{
  "positions": "rope",
  "rope_fraction": 1.0,
  "bias": "all",
  "init_std_qkv": 0.0651,
  "beta1": 0.95,
  "max_grad_norm": 1.0,
  "decay_shape": "linear",
  "max_seq_len": 384
}
Each number is 128 + 24 x the weight over its row's rms, rounded and kept within 0 to 255. Layers, rows and columns count from 0. Numbers have three digits each. The size before them is the row's rms in percent of the matrix's.

# gate: layer 12 MLP gate, 256x64, rms 0.16, rows 48-114, columns 0-63
# up: layer 12 MLP up, 256x64, rms 0.152, rows 48-114, columns 0-63
# down: layer 12 MLP down (transposed), 256x64, rms 0.185, rows 48-113, columns 0-63
gate48 107:131165143159131124121138137157129100135102136117108136104151136083151120116133143069148165135135096182101117126112139083142123108124119158094143180136145121143134079092150167133111158105108119
up48 101:176137130138119133143134168157169093156098121137118167087152080136173145135157146123135091135167120129124162098085126133098148108134145110134119118125155161091101120158101125131113093145131120
down48 101:170114116110120152128124096150168124108160114130167112133104096094146138144157109129111107089154120181118162154114135110117137135151104111121151181126175122117122152161170120117139160160101107
gate49 104:153099173122106114121153132141098102148162124136105139111113158125161167104153119119123156132143155126178118130103173110133116091170153126145078151116111108091117094153157122136099114153157143
up49 102:112120131135139110091131116113141101118166157098139059126125148156173144157107139119128117133128196121127107110079169106136155152118166116119121134123127153165153146095156127131133128122142084
down49 095:115129124109097079127129120100143076088116147132102133143136146108167130114117105106144159131135144092123136191133133120185094136151165139082113124120121125102074124095121152139124129119162129
gate50 086:134118145149132163160146130111169140117139103134135177136151175088094125171118142086100113153114074118164139158129160160148128126118166138127148092151127115155154128139125148118147086124116150
up50 094:112158145121164107161163119106097093129151107126151112178120097144148115130117123123109113117152114092153182078127150092127161152133136133106118099149133138107117101145099080141124128181136132
down50 095:111141108140193132121120124101116111132139147137133116141139090108101164086109117090141148120123121144146135130122128110195112124158138131156137165153110101103124119152109175080103137135073150
gate51 094:136149157126142112109095090094119118114101099109143101110123103146167114162119122132173105111182110107177096147109101123136166163124161141126133134142108140136155118159107144178126089151130147
up51 105:159179125143136100143114149103105120136105143135106162117173159137139083177151107154170106123120137083162141154143110151146154114121105151110179133143145111101128102093127109141127164128118125
down51 104:139127118091129124116153144119109103131136117140144127116120116145174126165142136138063113153112142105108122090107139217091129116128108109111128087160141132110121100129124100105153146144164094
gate52 100:169162143115115129152168092144133137116168110119089135122114097131113133149108119157116120067161117112123126086147152148169101139116120100116131173106170125125135134128090087126089099122105135
up52 106:147130146132104159153088092104125086118184085124092143110141113152161126123155123142132155149104145131140105114140078130122111082147136129123100141132158112120098095142120183120129115137099169
down52 097:151118102153137134159109177150144125096113124110132104163132147109141152112118114147165134137087148163114137165118125126114156144180119114150110122120120179117204127144151140108167130103156119
gate53 106:138121135155157161149136156072105126115135107126160118095117144140105133110099131152139145147098123169128105139129118130110115158146138201139129163115184112112108189141116136132109133097160132
up53 113:139121063103089117134121115129117124100124127078135070138146129158110162119092119126090106137101098159172128107101128105139133115148107095128122126148128127127134148148141109147127108188141173
down53 113:109146144116144090120165118161097137122135115132093081146131131106148173088116121123151120138124095135143124076119114119101139127123166077103077141128095115133110121084158105154134109148165148
gate54 101:146132135154125131134130092131138175083181133099143145104091113135140167098145152159149128133111139088129097136114159128142121098148125172085170162149100100131101131112133104149113089120116148
up54 100:107099150143181123106103124126104115159174127097124104131161134126127134135149114155112131101099128074126167100138138090117131119128141176130135161061167123155110144142126161117116127150140157
down54 106:105141117136113107123108095142145118096130170098092132138147125117121150134155112132161124079137134131129181089163140103115094179137084172144158119099143124176122114160117148128117135148158144
gate55 103:122151111152135119155118129051126076136127133128148134094134163139108093102099135124129109102117139091154135129119156166165111093173152156126136110094143166104134147139149154111089121112141128
up55 102:119179184117128135160109178137133117117134140163132161141130088156106117116076106126130139125107121151103115115118091174136148145167143122149137137091129135142126150115126150162125115078175139
down55 098:132129097101099163134118117113073149130141156143117188117157136110105137168163142106098150145140153137135163154144121122097135117151179128148135137108136132132125127140104062097126165159140118
gate56 093:153109147122125126137167097113104150151085116074134143124141119149158161118134169141117139142158127134135111120099130149136199129151185090141107151092140127122122146144138107172124122170143136
up56 092:155146159159171186155170147171140132120110102164105126129137139139088131093098136139120154090092082117111129083121133097126149095106130138102141099139129126147111103152123145113140103107145127
down56 093:136084105089078134082143121102130130158146163116158144151117158135154138157134148090126126127146171135134113128111159129127156113155178149102139143118132152133200157155123122147118147142114118
gate57 088:128103143137135103092122122114135116186122125140117126119140154119156125138163083165141141107125070084154116129129134111168154129142136086138130141138103070149109086140104134163167112139124099
up57 085:182089146160145147151158137118117132155174129086102112116164146117136124121158107162110108149120133164158125119089146173153123126139139172142144114135148137108131095093162140133122086154128155
down57 089:104128127083157177112130108086104158166144160100131123118126123110095148106117135120128108146139187171156140149158144125146138143126123148088137128139137167119091157125115110100077111097115138
gate58 099:151142152098124135150103164083145138131112151163113091119151204125143154104148122157140147142113126140125129092139109170153146182128113133144147136124134084083173105138141123126125131133106138
up58 107:140135136100126123107164130133114126185124144135127137123083134128136119147081092137159097096092116109156149122143117140155090098125143149115083134134110105122135150094103130047107101104134122
down58 108:143144142137120187113122136134132175089122131076107112111113094108127115156131145131191161098163135128106119149127102118097144139114120123099125117104151152172095132093101154155147110128107098
gate59 087:149089116145145086144158125104131123094121128151103117171125115117149124140131084138160110123153145113147106148106137137130145113090114134110141159154207125119072128148085104106087135136117130
up59 098:150176105118126151158133091113143108128109136087096096141093162128134093118107130138148088082151165135116141166104109100139158120136090111133144167157123137103154172141160131163114130132121133
down59 100:174141126092157118153123106116140131149144193141131118097160112141130082101123139161121156172122105139141148133129119117081115122094128132107100146153138135126143122107097078158136096082101116
gate60 098:119124138126147127169134139149139114119139117158125097155152146150161122074109153149123160139166127069157110126106125134115140147090146146097114098097127141059114104136111087097111124152150137
up60 101:149104096108134145151131114143118107103131115153136124118101137160161159100104144145131166148116137116168114164156148133137084100115156124139102128124075154080094096089132118079143104140130094
down60 103:110112107129128124129118135121109096154142101095133126113100099127175124105077110149092130071180114132120133144141155183130140156103161089104102095116116097129135097110134112101156142140107113
gate61 104:139140138144183136145087148143128118190119073141177086146092115150116116115127133094154146128157159133115139127158122108130133125151160100130134103164128140122165147112179117121117160144121123
up61 100:136117081133108128092140084148127129107157155124125125121112151105085156120156126097098148146158113137127149135148104118147121154134081165085175139117072095144127118139108110130166100138162132
down61 099:126094130143146098108171119099159150100134115176093120145104114101118147121177109088136125160124133135145078125146168135150142092124068128123115133164104126149140107092103138137117155128155133
gate62 107:113146140146144125120114171127087135100163114157116113110107152118088120104142133094145170106125164137141171138069140144134145116142106152152158135131123123141073132120129119127074160176126109
up62 105:098094143145130109110144085117173135106107108106153150173083130091117133144142080105124130117146127182102120135116118116168133155101089101129139115124093173111152157121148126160126136145116144
down62 109:125144094143144148137159139103133110131140169118141089102132076134150075153143116161097080151123098153116123152160159137159159162149156129141123173122084127130130115121129130112136094094144138
gate63 108:120119104120139129111118106113147117097131108141136130128086229134146114153168108132110132133134124176115113178126146100140132153109121132101142120115150181134122158143133153083147120108142140
up63 105:131094063167136162144160135119111173134131134158192134135156131120141161149126143133146118117128139109157140113106097123116141113171148161144160130090150122155153134118157110127109159133082119
down63 096:107107064100155164108141106085149138130121163172102122148162144129142149106130087152141117141142095109146127112119150113123106117142114115090085118112108129120103131137167156125172099147161144
gate64 099:115124125126120100140120149142126132100153130184122094114153150140105146134149080120122107129129116105113125165178136121105133106104155105126096164166130147146106089150080115108130185181130130
up64 095:106084091157138104133121117114120128194121103106117148124110107134128112112121098150141134209116133141114125149127144153125178125120118125116127107164098164110190125136108140095107130132149123
down64 099:138144175152146109149141148142130172129159103113131172143119092142123113130131186149158095173144149115135141097103133113106145144107112153156120155119143128112163119103172132144108070159122138
gate65 095:141122137125166121131147105069140130100214116161101119121119105115145170111101171121136125119128136060136135125149127145150135112153148130125097138089135121121158134156139113144098127145111156
up65 098:104156143089149114102118123149121129152120084113118126142152095089148116165134089099146100125133170097113110134124137117139179136092151104123135114157121166156156167107159150107125111152124178
down65 103:104145170143131133141086148154153148146154108125136114090121112112151120089130148149118138135127136090092094156089079105158066135125116141116107102117152136145160120145105110135148174141157152
gate66 108:128153100147154165121121127097045117144111124144155117145150141110126135113101149144153138123142136132102178162134129090107139117106126131142098163116156089169136130178115085128110156129136121
up66 104:132135158126130143108139138128122172133165111193157101123153147107124155139123110161121179143151128091134127130160098119111143136087096141146083125143105123128138082132143128083130140144160080
down66 101:139106144104096165147146116114109106113163080083152110163175123140150120111138167120116120119133173120134098120087130152120109084098159101134100117134122141101082116130090162130145147135117141
gate67 101:172138086130162124116146097161114125111120136124117142147181122126171148125115090097152095114131139106092102092127155129172116152168177101151151112093141093098123133144142145144121111139138131
up67 102:101135140116086166141133139156107121117164103114138106095083118152155117129117098109126165125059121162162123099112083103139091106137124173138147116147130130127158143148129103107133122136105088
down67 108:100126094139148117123138142181119119131134123107101173136146160155146131128127112076126115124149111127128147134151150103121170095126096155175135124122121113129105163165063145133094101077135134
gate68 096:108104164163093118166121106136135148159119158140142121132137078157133154113158120133127151165130125150100076132130107108111109141122159133093095130127126117124138115124097140155068144138190099
up68 090:140148122164112135152102112135117141150158173120120095100171102165102145109147123140110123157152105140128084106151135103067059107104156122108113124130151137159124131115134138130107104106133162
down68 095:136143115080155120073105143104133130155127104153143127133114162117119083104112144142121134130132135075155189093098153139106143114134135163155092114143144138156145144113129117086160102160112147
gate69 101:124109154162111181154119173175161129121105155132155135140127115120104131121118163141154198156157153135118150167148100132095098155108120131113164127155112119103121136118127138144099146140163130
up69 097:095161136133128106157141181136107101156116150110088117132118167098114096101123155158106128115123128129185090112106154116129108117097129137151141172125167166132128137179123119123150125088110140
down69 094:116153147092145170164142164083137153142113146116112141099146136139104103123127149142144107140106123076079143104123133138098137110123111127116064114145155154121182130165135117130138087115114151
gate70 085:133175123119130138148161171119126159157187140118124133133089123122145159125142117149169136162157072112117156131098130114110103109145154133103124080179125128162092104122160144120116134134120129
up70 084:141124137104150209135110127115101112119082079091128137166104114140109111139089115133102114127119075121127131117138132182118101121128132137114123118074137140149135144104129135159145137161155105
down70 083:128159113114115157115129135120144083119091113113095104107054157121107129168086149110128152143128121119128110118127101149170127084125145130162141112138111100123131151128144110113202124127100134
gate71 111:123121114173132089118110099101141135142100132142115126104089130157151133086154157107139133155167185143133144135098141113144145148139144114165128129135093137133148136176142145096084188139139107
up71 109:141136131158086171148134130133109132144118093081139104156092104135144119140121108116125102118159114144146097114141108069134150122148150113124162155121115083137083141121126121117129062142126078
down71 106:094144126104148131159150127121145088121138143158121152150131138111082135137064140181119127122136078117152109131162114134131098112144117125088108122134178130130085132085146154146166133145152104
gate72 101:101148119112164088118136153159111121118154124121148102141145142103140091131150139106136155185076131113118152101100123169146107096149135144133122120143154152102114109110110136141095178079162145
up72 095:105104096174138082116095152125109102160155114176176156123121075119130124129095116125156127134172125126129180125115137118101137131150112129150145120140096128135127131176140154113178137113143123
down72 097:104118126164137107107088112112150113155147187133163090137144108124178096151119142122174163153127125153127135158119131150143117105131144171154104148117114144129106160079151163107098129135144138
gate73 101:119138136138174096131121146182145120122092141139122130146112129123115102133154143112146131120125182137112132122105106143167155170085141124089100123152146157107138095101089121163098178109158109
up73 102:118164119126129129169154109088131118130130137132095106089129158152183153154142141138152132140169186131105157132133139158093137077117103121132101095137121175137119104118128124120116079151118111
down73 102:158134109095131089140125173127132107126108100119081124116094101120132161094115114128098149121160118143169146127133115109170154106076128119127137145129159116103150142153135104147078167167100148
gate74 106:140077098136133152130109088153138119133120087109186124103112171099094149099153146151150150121093127125140136100133142151084094111152130125134134162182149143131118160147105121100126120134149156
up74 101:112122096119138134119126157149145137106119138149131140162112144106178118077150147111114149121161121168115084113104119137128100186110150151102121139115131087141130136076104139159137151135184150
down74 097:120168103114104179125150098174136103104160120132117112151104131087098161143084164143145147120120139105121152132161129134102101122143172138112124082167113119098103098147165124144139142129156127
gate75 100:089148146146146131125098105096110132155143127107107104097091106101097108151169116136164129126107149116127137159124145131141104110148106139161122122088100154169077125145166157112103160127179121
up75 097:154115117119176163154118144168097130106095145137069137114131160143111114119108189130143103130126127105078158095165121129125099109131149074116109109120159135145134115134129129137133108171123108
down75 100:092116151120113153090167105122092130152101139105139118119174151129151153144147100109181108119152134120110151163119097121135141137150075116145134108153119174142118158129115189162129139144135137
gate76 107:162095123143157160142093135099121134101139107108072114101126134180141118100148144135139140115133106155132177121076166114138138108096103075138129149122098099113107140138143172117142133125109134
up76 110:174142136131097164165095131144139132140078131098172121110158128139061114122100103135110106162128162168135147141138109107104148114140153128174129135109096137098119117130103147093117123106148116
down76 107:119107138181142131083132112124113169154142102114130119079093149090144078139085156095176132093171158139121152149118079140127119120094119134143155119134138131148115135133142116140099124114135133
gate77 093:157097146084103127171120126102148117134126165166172111122113142148114147151129085163113135138106139102108102130123130137138072112120156110117140114117119183088102109097129111153108153173137125
up77 098:116096107167118092132116137158135097147129151132085102132129135154135129090123136104147080206093150114106110124131121115123099144075171121133123129129122134102129154111157125145084090126131119
down77 098:123166121131131127154146172104123138121143059152130129109107083115141093145143141109105166126127091118169109117072107096117164136153116145148123083127128115113130076135149136138138152110106106
gate78 092:160145137128112157168114164124136097143162154182140124125124133135145135131137083135119122142130120115124108165121091086139127098178159185169109095126133136144133130127100138101082110161113110
up78 120:174106146159141149116144112116133096169142130143110119119131155101117077126105113112153104175123081080118134126126104098117119130158159108119172076150103121123135083140145143132118108153154118
down78 100:067124162112127100117120154152125154131092083082138136123157108133126144164172137128121141099159126145127144100141182148144132136103131115103136175107147127148087142098119111124174110107121138
gate79 106:119139152102153138116130147095100127125157114116101103138124131104098131128114149118127154160115126157131115058093154110156126096086163071123105132138141167133117096134130127124173115120104074
up79 098:071159138154089144153130132133109123122134094103142112168127104113124129137115098118121130156093145123118067110148148122146118094102141125107153126147126125168124133110181053113125132157139144
down79 100:116113139164099118106131176159137154083114143119137129116113112146098166135127122115137136183144105139159121144122163125081164089135166146148116149132118138092093141167091110128094123137108094
gate80 087:146126129139156146116097105139117161154122099139167124148146103157143105156132147152193137133143125137095163181117123082124129101155125158177143145141130101124111129104082120113139112136117081
up80 103:134150172165112118096134090108119102137123149107092130081154124095111101118106140106080119123157172110106142081113110144144136138152143151114128132142194126158142126109108106164116138150150136
down80 102:114111126129130161145120163129112139118134128098134122140095098108123120109138096095218130143116136105155144154104184103161118142163148146154134125131171114118123120123159120179136143139100101
gate81 107:152140086161118139092077107125144110119105129109146102187118135121097114141129122114126138155152089108146149149142162115110136103121181148150098133104158124151125149123085173160148112119097138
up81 093:117115164166100126149108088101127084138114157117142088167115159118132148085093125136144138141169110125167137135146120101089109078069136116125140133137106157154115108118112145106117127113105109
down81 095:133123131121091150108145148168125100123137059112131125082171088131163121125126148176125134142095131118083089089131141120156132131155153133167155122117140135075126128129142163151128136124110128
gate82 098:126098154122122127130117169141170106156127122180119181130129105164148145117111127087124148107143100165103091140092087142186120112133139122151130139121110101152141112146138099156123147118146173
up82 096:136113096175160076119140140094140087137125127106157107116107093127124087131097139161139127167116120157105141132093103096137133132115086168132118150121139131073123162151126099146136130144170121
down82 104:110117149146188081139124154150134145143154178153144149129131074141127123138122125118091152137155132145112115121118128105139060081163146107106123139151112129158173137129124093122115131121110150
gate83 095:107121118112148132139079125163154160074119079171120136100125150140153118133140103117133077184098102121142139083150139102115157159162135130127107143149155134143112138112106141106144131164119130
up83 096:106176153113166131102138139129118075161137146167075129129117105162145147080147121120103153130150157112137106108108118156133130122129140140126109091153117125099153124143115082152158111103178135
down83 101:186169119133153097129170098118139089143104095098122083111126142119139139125091149131100114142136135150099123134087154148192123127132118112147130122102151127134144110092135105158096133146133172
gate84 102:198143104111102128127130125108176138123164118124128134121116119100178091107135121149163106163116129121101159122107176127153110166101125138158083141120128106096105120118137122095151163137150112
up84 104:134108107162137142104142102132112146154138118170145142112158121163136162150163099072124119091119133119126089130155101142107142083172124131121107130132137136188181107173119145138122127118143146
down84 085:130127137107220122086129152091108119112146089120132103136119143146138159122140120127102170146151099155092162124100116141133121132078163108115124123148117150114160128159106126151140146152140101
gate85 097:072174146115120114135163116156151132091088157143135126156108151146135091176151103106126141164107122148141111089120152116125176171116156099109123121093104138120115138131148100094132129120110128
up85 102:124103139117126178093107122144159131114114111162125098192127140133146129125144142128092131146124136120140141114153076091177122127127111136121151129084125171127109126197129134109145156146162105
down85 101:139145093118144137140129120180090109164152131114156132112153192114068143121146140087106101114175140145115118158105104125117103135078150137124152144103141127130154120102154126124159112142146141
gate86 107:102078145105132136125135134165171128145096149156135072128106136161152143136141153146121121128079134140147135098097146123130112128171160132102102149101157168119156144130090160122085128128166127
up86 100:116165144116172129099148175164155109143117112137130156115161151123133125110141158163139064136155128127133142138151104134139127097122129091123134169177132146090086126139117145167099155121140100
down86 095:091100137091126110155168168175132111130083137120142086111125137117123109135134158132180169093131109127110140132113115066151128097129104104138132119120141132128106129155094126138157140086101154
gate87 097:142176108114149130136135158136132154087143125136130112151147148152153175126098072149113112109160146116133139133080135134144123112109089107074116139126105137125158080090136093158123152126154104
up87 098:118121130137107133183125110148127135136158150135160157163133136131105177078118128097114130169106078095136135127145139138148141143141133089151163130137121170090118141134114147159127070127122171
down87 100:117133129168143112096115112169081093139095114109095139092140094105114127142152142091135148166116115114129115121121140090147160149138096153108066119118126136124149145157094128119149100162167144
gate88 085:082140139067151114201139139132124131140128136172140104115142142137153146123155152128154128161116102123149130156068118120152110115092114146091165119118088097134136103103140132120128128124138098
up88 100:113156108140129133105120102097129156099109097115177139148165132115121104074123126115123163127134150164142134157108156133112120139146131057100123113158126125158152168154126130104159080099116138
down88 097:133145151125142107128141129091115167134153146163129146108157099136100134108141164132125150135151139151124096165119174153097111093136149069120124122147118082148187147163127099092111121149129144
gate89 099:099101132153081100120083118083118092112138095113128110112139115085125154122127126128124146158119095113144091129144096138161164144105152166134082149141121117152114110140131151140087141168129086
up89 110:114130163131158082102145177119125111140107147170119115105167152146164106087135114140150080116100087106124125110109138117103115125123161113134110081121181135142135119139072138123104131120130138
down89 107:113127126125120127094137113192134109097141074143147155144098123130134139132155119111175148136158140109166097141125122132116155132134109163105141152102102160143088103088116123110116107193119145
gate90 102:114176130151144132113136106096126128101146117103131091156129122093127144139166140083121144155113154147136153158091140164130155122125122186141127130119137097084098140120146170114094135070105120
up90 102:119152152097122136179105120149167100141094158146137115106147121155135142153129116140104118130113154128147132106118102131163151132106100169180122178157127180110118129116140136148182125091146150
down90 108:183126129098112168166157122113142105117135131100142150094158080114127132105100119123125151175140173168090122119138114154111158155139173137111123118144146165109117095095113123136141146155127110
gate91 094:117158144144118157174090092135164093119107153184139155141155141184086126118117131157113117131166094130075129154135097103119142118126112138104123144121145150130120119097140140106104146109160130
up91 093:087137116109158120086115131129134083134132114194101191123159099133145133126108131107148147104109131141106122168122149111157136119137121128116167184129143091173116111117145162144124118118114146
down91 094:125185098130112101172124140143131089114105141110147128134139171157071105152125152154137079152147124148097126157133080090094153150121124141133121100111151086134139134124158130106143149122132132
gate92 093:128096162149113128152137145105129096097123130152121129164167158142152157094095137139121131116137112142168160137115132184139147118109132144113060097148134129111122152143178112119128126169104170
up92 086:130145126161137104098095164094159111142141119081094142096077109170106121118164129132186102116101161143150121126117100136132122163084140103141102141146141123113140139138127133120151114078140144
down92 094:131117139132127170101156192142112121153121137108151174126147139114135156131142122195133119181143119141134133099157112120099087141154125100131120126166131138131156085171116139132160120150099144
gate93 101:111117130144130117094121131108109145161116097103122141135145150102112176083128173110148112134141147117150084103184129152146125143096166120148109158170103118099171124154112133111127083105133144
up93 099:146128140147185126140149137123104143152134111121094118127085129159126128150104132117148133140124168129130134119152128131097123164122167164089162161110143114123142129096139122188199107141139170
down93 103:091135130139129170092140099135144117111142178109096121125167157099171128113158131122119124110105141106161091156144162162128138151072105144118109136125150113104131118149141160124137073092117135
gate94 103:137142128139139157115133141075114159103132095121134109146107145127152148192138095132172109096144161131133118174178063116164121141158129112125110145115146142129089124106145131137102130156134120
up94 111:152142161128123092118120130166126143138103119132089181118163137126201126109130161166126146166135098114143109074124129107115175113102153144141112123145147088108135106115119105124105146109109142
down94 106:089159139152112099105088145161159155172139119147131099153159159128130091141109126125094118144122180116098096153106166124100083125127135093141113120151108146123141113139089142115139117147136084
gate95 094:159115125090138109134116189101170106110142142192146119140078141168124163112117085136151134145112133123142108082121128138099123156126164128162132118142141157096114109149142113153108152135143114
up95 099:100097126143046113150142119120119135125119155118137106103124073105151146159110134094123114115134160139120137146098149122121125126123122135122111092087146142160091143087152105162129135110183102
down95 096:154153109138135157082136164136125146151123081125107114158105103155112167129100088108183119105096118119157136132164123117144113121112173163141109104152112117115135126139076104098141122148157112
gate96 098:108114158130141104115131122159107146133131171145125144155101102137143136086159092131144086136159141165124162150131133151146083149083137181160145171143140156149115119166132132138133142116135175
up96 081:093084155106147118096111117125147122154105132129104152095129142132139127127120108099092129171089108148091171129169129115125097146120157127136129124143113127147147114140096072087084091106147151
down96 093:181103102105144146123133149153184108145119052130130136114124110121113107114096127130123128101140122135086088120098123135157135092124137086089113116133139155111121159098155143168119119130160118
gate97 099:139127111132105133166134121116131126113107101163138128175088113131140097153083107120139124165160108109131164143127129123167104146133102124131141103098066140141130137114108118157124142142189069
up97 098:102128097109113106194167132109080093137111091095152100117105108106113095143145109140129133133103106139150117119083121146132143122134136147172144121127080118129144127129080153143077125109143117
down97 096:145105069127125155157130139109156132084124131132133152084117101120153134096138166152146114133125096120133125123099087133148088087176113131143116133110140119124076109123139170166130106103092134
gate98 105:122118103145139118144084131131120101121123126165090156146131165120168146128109145106145132117154132121150098124140151123158144070172155105122106113133135129155127159126105150164078132083080166
up98 096:152114094145130108158119175139100171177127127120133142105079165110089155123105108134125135127119126150136166137114111160081136114135169123142102144128093140112065125144133122110151123098102147
down98 094:145133114173143148132135137130140092152144135090132096094166132155166121182159148119106127101130131118135125112151142122136137104077089147124179142102107099088167134082128115154106138125138147
gate99 107:100102172104172181093156154138143085134102119127119110134119145142123137117136143086124143098081163126119121122127108112185145128115163135124108132145101139101141162160126136119077126143128092
up99 110:131153101165168152097131145143148141090169150147102179132156142122145113105103113130174102108139104102149103147116130121099140116144152113126134176118145113149116156074118146140115154159092108
down99 111:109132125104083102096113118135150082141141109156125102143125079158136115137124158138142082150145093096149156094090157143134130122110158106152141154101085112116090111153093169121135116134120126
gate100 099:134120141123158129148098142109119138133133087156101129124115105147139164097141155143139118136087103125143094132146147133149126103158109149173133153100163099078125100141131135101095091175148069
up100 102:105112089121179155139062161093089135105085160111106126157112140128158162119107106151127124135092133134101094125101139125123123147149135152136123142103139122135140110162171147131120085148143154
down100 102:125112158164131118090162096149133114177164130154145111161167136142125092148123133123117149110127159121170136165165110110140065128139095136133163112162125153160111114136153156141135150111152135
gate101 105:117104127103137169113092168126156136102144110109175136135105128132114172129083125163138162145089133172130114123151141136144124126143155127155101106158159173121131129129114154149168124168176136
up101 102:140145106101126180136143131122179175092103121130154129117144112141158139094096101090116102133139124138129146159149125084109131147116096112148117156149147159094182140118141127076100131123120103
down101 104:121095139115103167118124169134163123110134111084156131138132140138137180101099102096122137130121150118077128137137141114119114104121157112089074108127093157094141135084108126116113130105145176
gate102 108:151125124101118146173102162167145118113138134114145139132136101145104113128116109133170102131138132114129104126149135176142148168101139118142134200085154099134066105131146160141091122134110110
up102 108:106113146111133141113154138139133115119142108117118147135093131137182113121125093167167106114142157153152144170102163159158154139113115091130067144107168127181112105127164111146114107127113143
down102 109:128121121140170106133145151136122173161123166159135102147119151132125122121154128103078148169093112119147110145122112081125109078129069145142150105123101161115134165150080130117134140150111132
gate103 097:173124138166167177184141126146138114119111102105097155177160165143115111122140134113134111133143098121129122109128154155147079139122113141138100097132167113083119126116154122095097112113117110
up103 093:146109133174116181132152165116173132166084150079124105121147131134111099144134133167133131139137138104181136159132130112121136145143147106144121106186145120137113092093159127126107143144158135
down103 091:123151111092085126122116165106119133137110134113167099087113135121171170140137124157139161157113145147136138145140112123142134146115043115109131151122119154161129138139085105138088123096156137
gate104 096:132162175102126158130121144110156152107113137155117113120157118150130134126168099087085120137100097110107131137140150115145166153096149092143062149095128101130138141131110089149096145129110101
up104 113:150127115128123129114157140138111078105102106067137159124138117133150126122132113110069123104120113120150120155086131157135103172144164119091166132132149103170172127128169125147113133170129139
down104 110:113157162141096147141078125160131131096127150148140099114145119105134096129120113148139123112137134117111139117141136107154150145115040160180149149153114128092168142117131109119134087097126155
gate105 116:108154132129141098120138111146129140082162086127108113167134163145125116141107065175141118100126123133172105096108172118156153128164103113090103132130164116142123096118146136130143143099116155
up105 119:127125139160115135090119101141086147130108123119124150127099126125130118097125150084133127188166120133130166136140130123108159076137130109156138137137120132122128133121099188187152123189119103
down105 116:127103105144115103114133151103127078122109167150122133140135090139136112161142096077167102140141119115123116114112095180102157138148137134143153107152157120105171086118109157156135104130175108
gate106 102:103158178187137123125106105148132129115101153129126155148139098099112149126129166149160146152127126108116141093108116093103126126113119158131105154110149115122098157112107117107077094110189113
up106 102:096117091123137091140099116171085154122112156113132119166134089137146161133139137138111095080141167111113148122124173092138098138132153122179122109125116101121121133171129170148104142155123144
down106 106:128145127148151135141144123101182157151117128124098094134125108141154136145122135161144137122150125109092135142157158058126135101138136121129113185163122127149121189131099150116134146066113126
gate107 093:163133144145142100108107137115135111105142119128155085124128103145105119139120145100122180121105108140164168153138127097150098132132156189124117126136127132130152086144103051110145149168115131
up107 095:111118149110097121125142138155155088139134134065132163141064152136084114146140101159148098157119117139161155139125138134131141108115176115152083135148104133170122096124124119107114135147136094
down107 096:149142092101135115149155144153138119142171092141121153099104121083156106140124142113116132127104093103133123128102151135140132111126061123121172068113112148113143112153128124102082141166130095
gate108 099:128115143085137143094098104128122119112169159117143161106156146104088152143123156118101168171141137125109147110127121129165133162115110168147088182148118120146149134123124129149093133146179152
up108 098:126094141075122149111132129101100093136150107102157170151127122118122147124138141086135180146143134148135199156123137115122164120161091148127153153117151109131088117142099114119122102159121102
down108 101:156134142152145105128096137174104139132086169148081117146127134078123121130111159153107146120117113091141118130145083083158090153125125104110157091146108099127153127100147140158138165123135112
gate109 096:114151115126131119139120121133165130119158125148142155117119139114154131149134152093131141109165080133151144130075115092157149130143151116068180178131109102105097134081118110151092122095132118
up109 092:110114105155088138163139155149150136177133148113150068124149122114098107122143133099113130162182144120098158148126115143109142111100098088092141170085121157107108135125158136154125127132115135
down109 100:111111142136084136084126109168149136086146117094136082114112112104100107114110141114173121146107195094113143129114087140112149106129153144134129125114151150166118158127137109100104093144107114
gate110 099:089123134143138122127124156125117079100146106130076117179138113136114136139100125138147103122105139126106115088112194124119144100162148103112159182116174130121171120155143136164118126122136140
up110 110:117166083162139096139139132099152111094127131137111131138144110128133134069129151115140205106093168101162098121114097143131143136133143114119162117118115135089128117171155132155122107105147116
down110 112:148110168141113048152101156157109147140110127114125159148145162112115114101118121128101096117127100145113092150131192101109155141119128134153169112156125097144135105101139117137138126149096128
gate111 100:119104139151162109135110110118181131164167113168131126098141131111147140073150144131105165118162128156139086129143154099157131109163115121172095188117124120162132122134146115123109153110128133
up111 106:142120169141172164121112133090127123154114112137107145112079135143126095147125126108130121140126146143139157071101093110135100136177112154116118144128164123109108157137050104143148124108143140
down111 103:140112170147156151113086070158181159154146111134120139138116107108116136100120139096146123150147150113116106136106135138110118113137082121128155146147114130104086110156130075130100121184115134
gate112 107:156108091115104129150115122087152077126119105131171143092142160170141120093100149133131148151159109140164128136104136146120133142162177120142130155122103108144155111106108115141137140153179085
up112 097:158097103127115093129159134136123105119120100145081132102120130132091117142120119170134144104107147162131114119090142075162101124142115099103132137112166151148102138115159127150132131078116196
down112 098:134112105136127105126129128106149125157110164125140148137100126131091097117136111093164122140116120151107110179109164167140108128105102115093121186153108146143167161119163139141141149066158127
gate113 110:147111151137142119101077098132143089140127143131123085071132116127160139157149124121152078139102170142115118157151170129132136132184106110140126153111120107141140127142093160158117173112142125
up113 103:129087117158089151117124130140129151143166089148140148165134152127127177134110110121170119128167147102105120131100127113088146106167115103153167081133115094138106145094131116163133136146143167
down113 103:118138157119131145167148113156172142126180115142130105171136091140123115164122137104155121134163159094082115151141081135170150132089152125133115153099153140102117169157117145110121139147123142
gate114 106:153154128116154102165131139113104113120132064114108107155084161169134087071134108125156104087126066133131152125093142128135159106143117115108135135146114126164141108143142122133147150114130116
up114 090:131114126119158108142157116127141121076138121100149089126118192128157135119114143113146132107090104162150136125087116116132148129111147099061128082116129117166123138113131112134135162182101144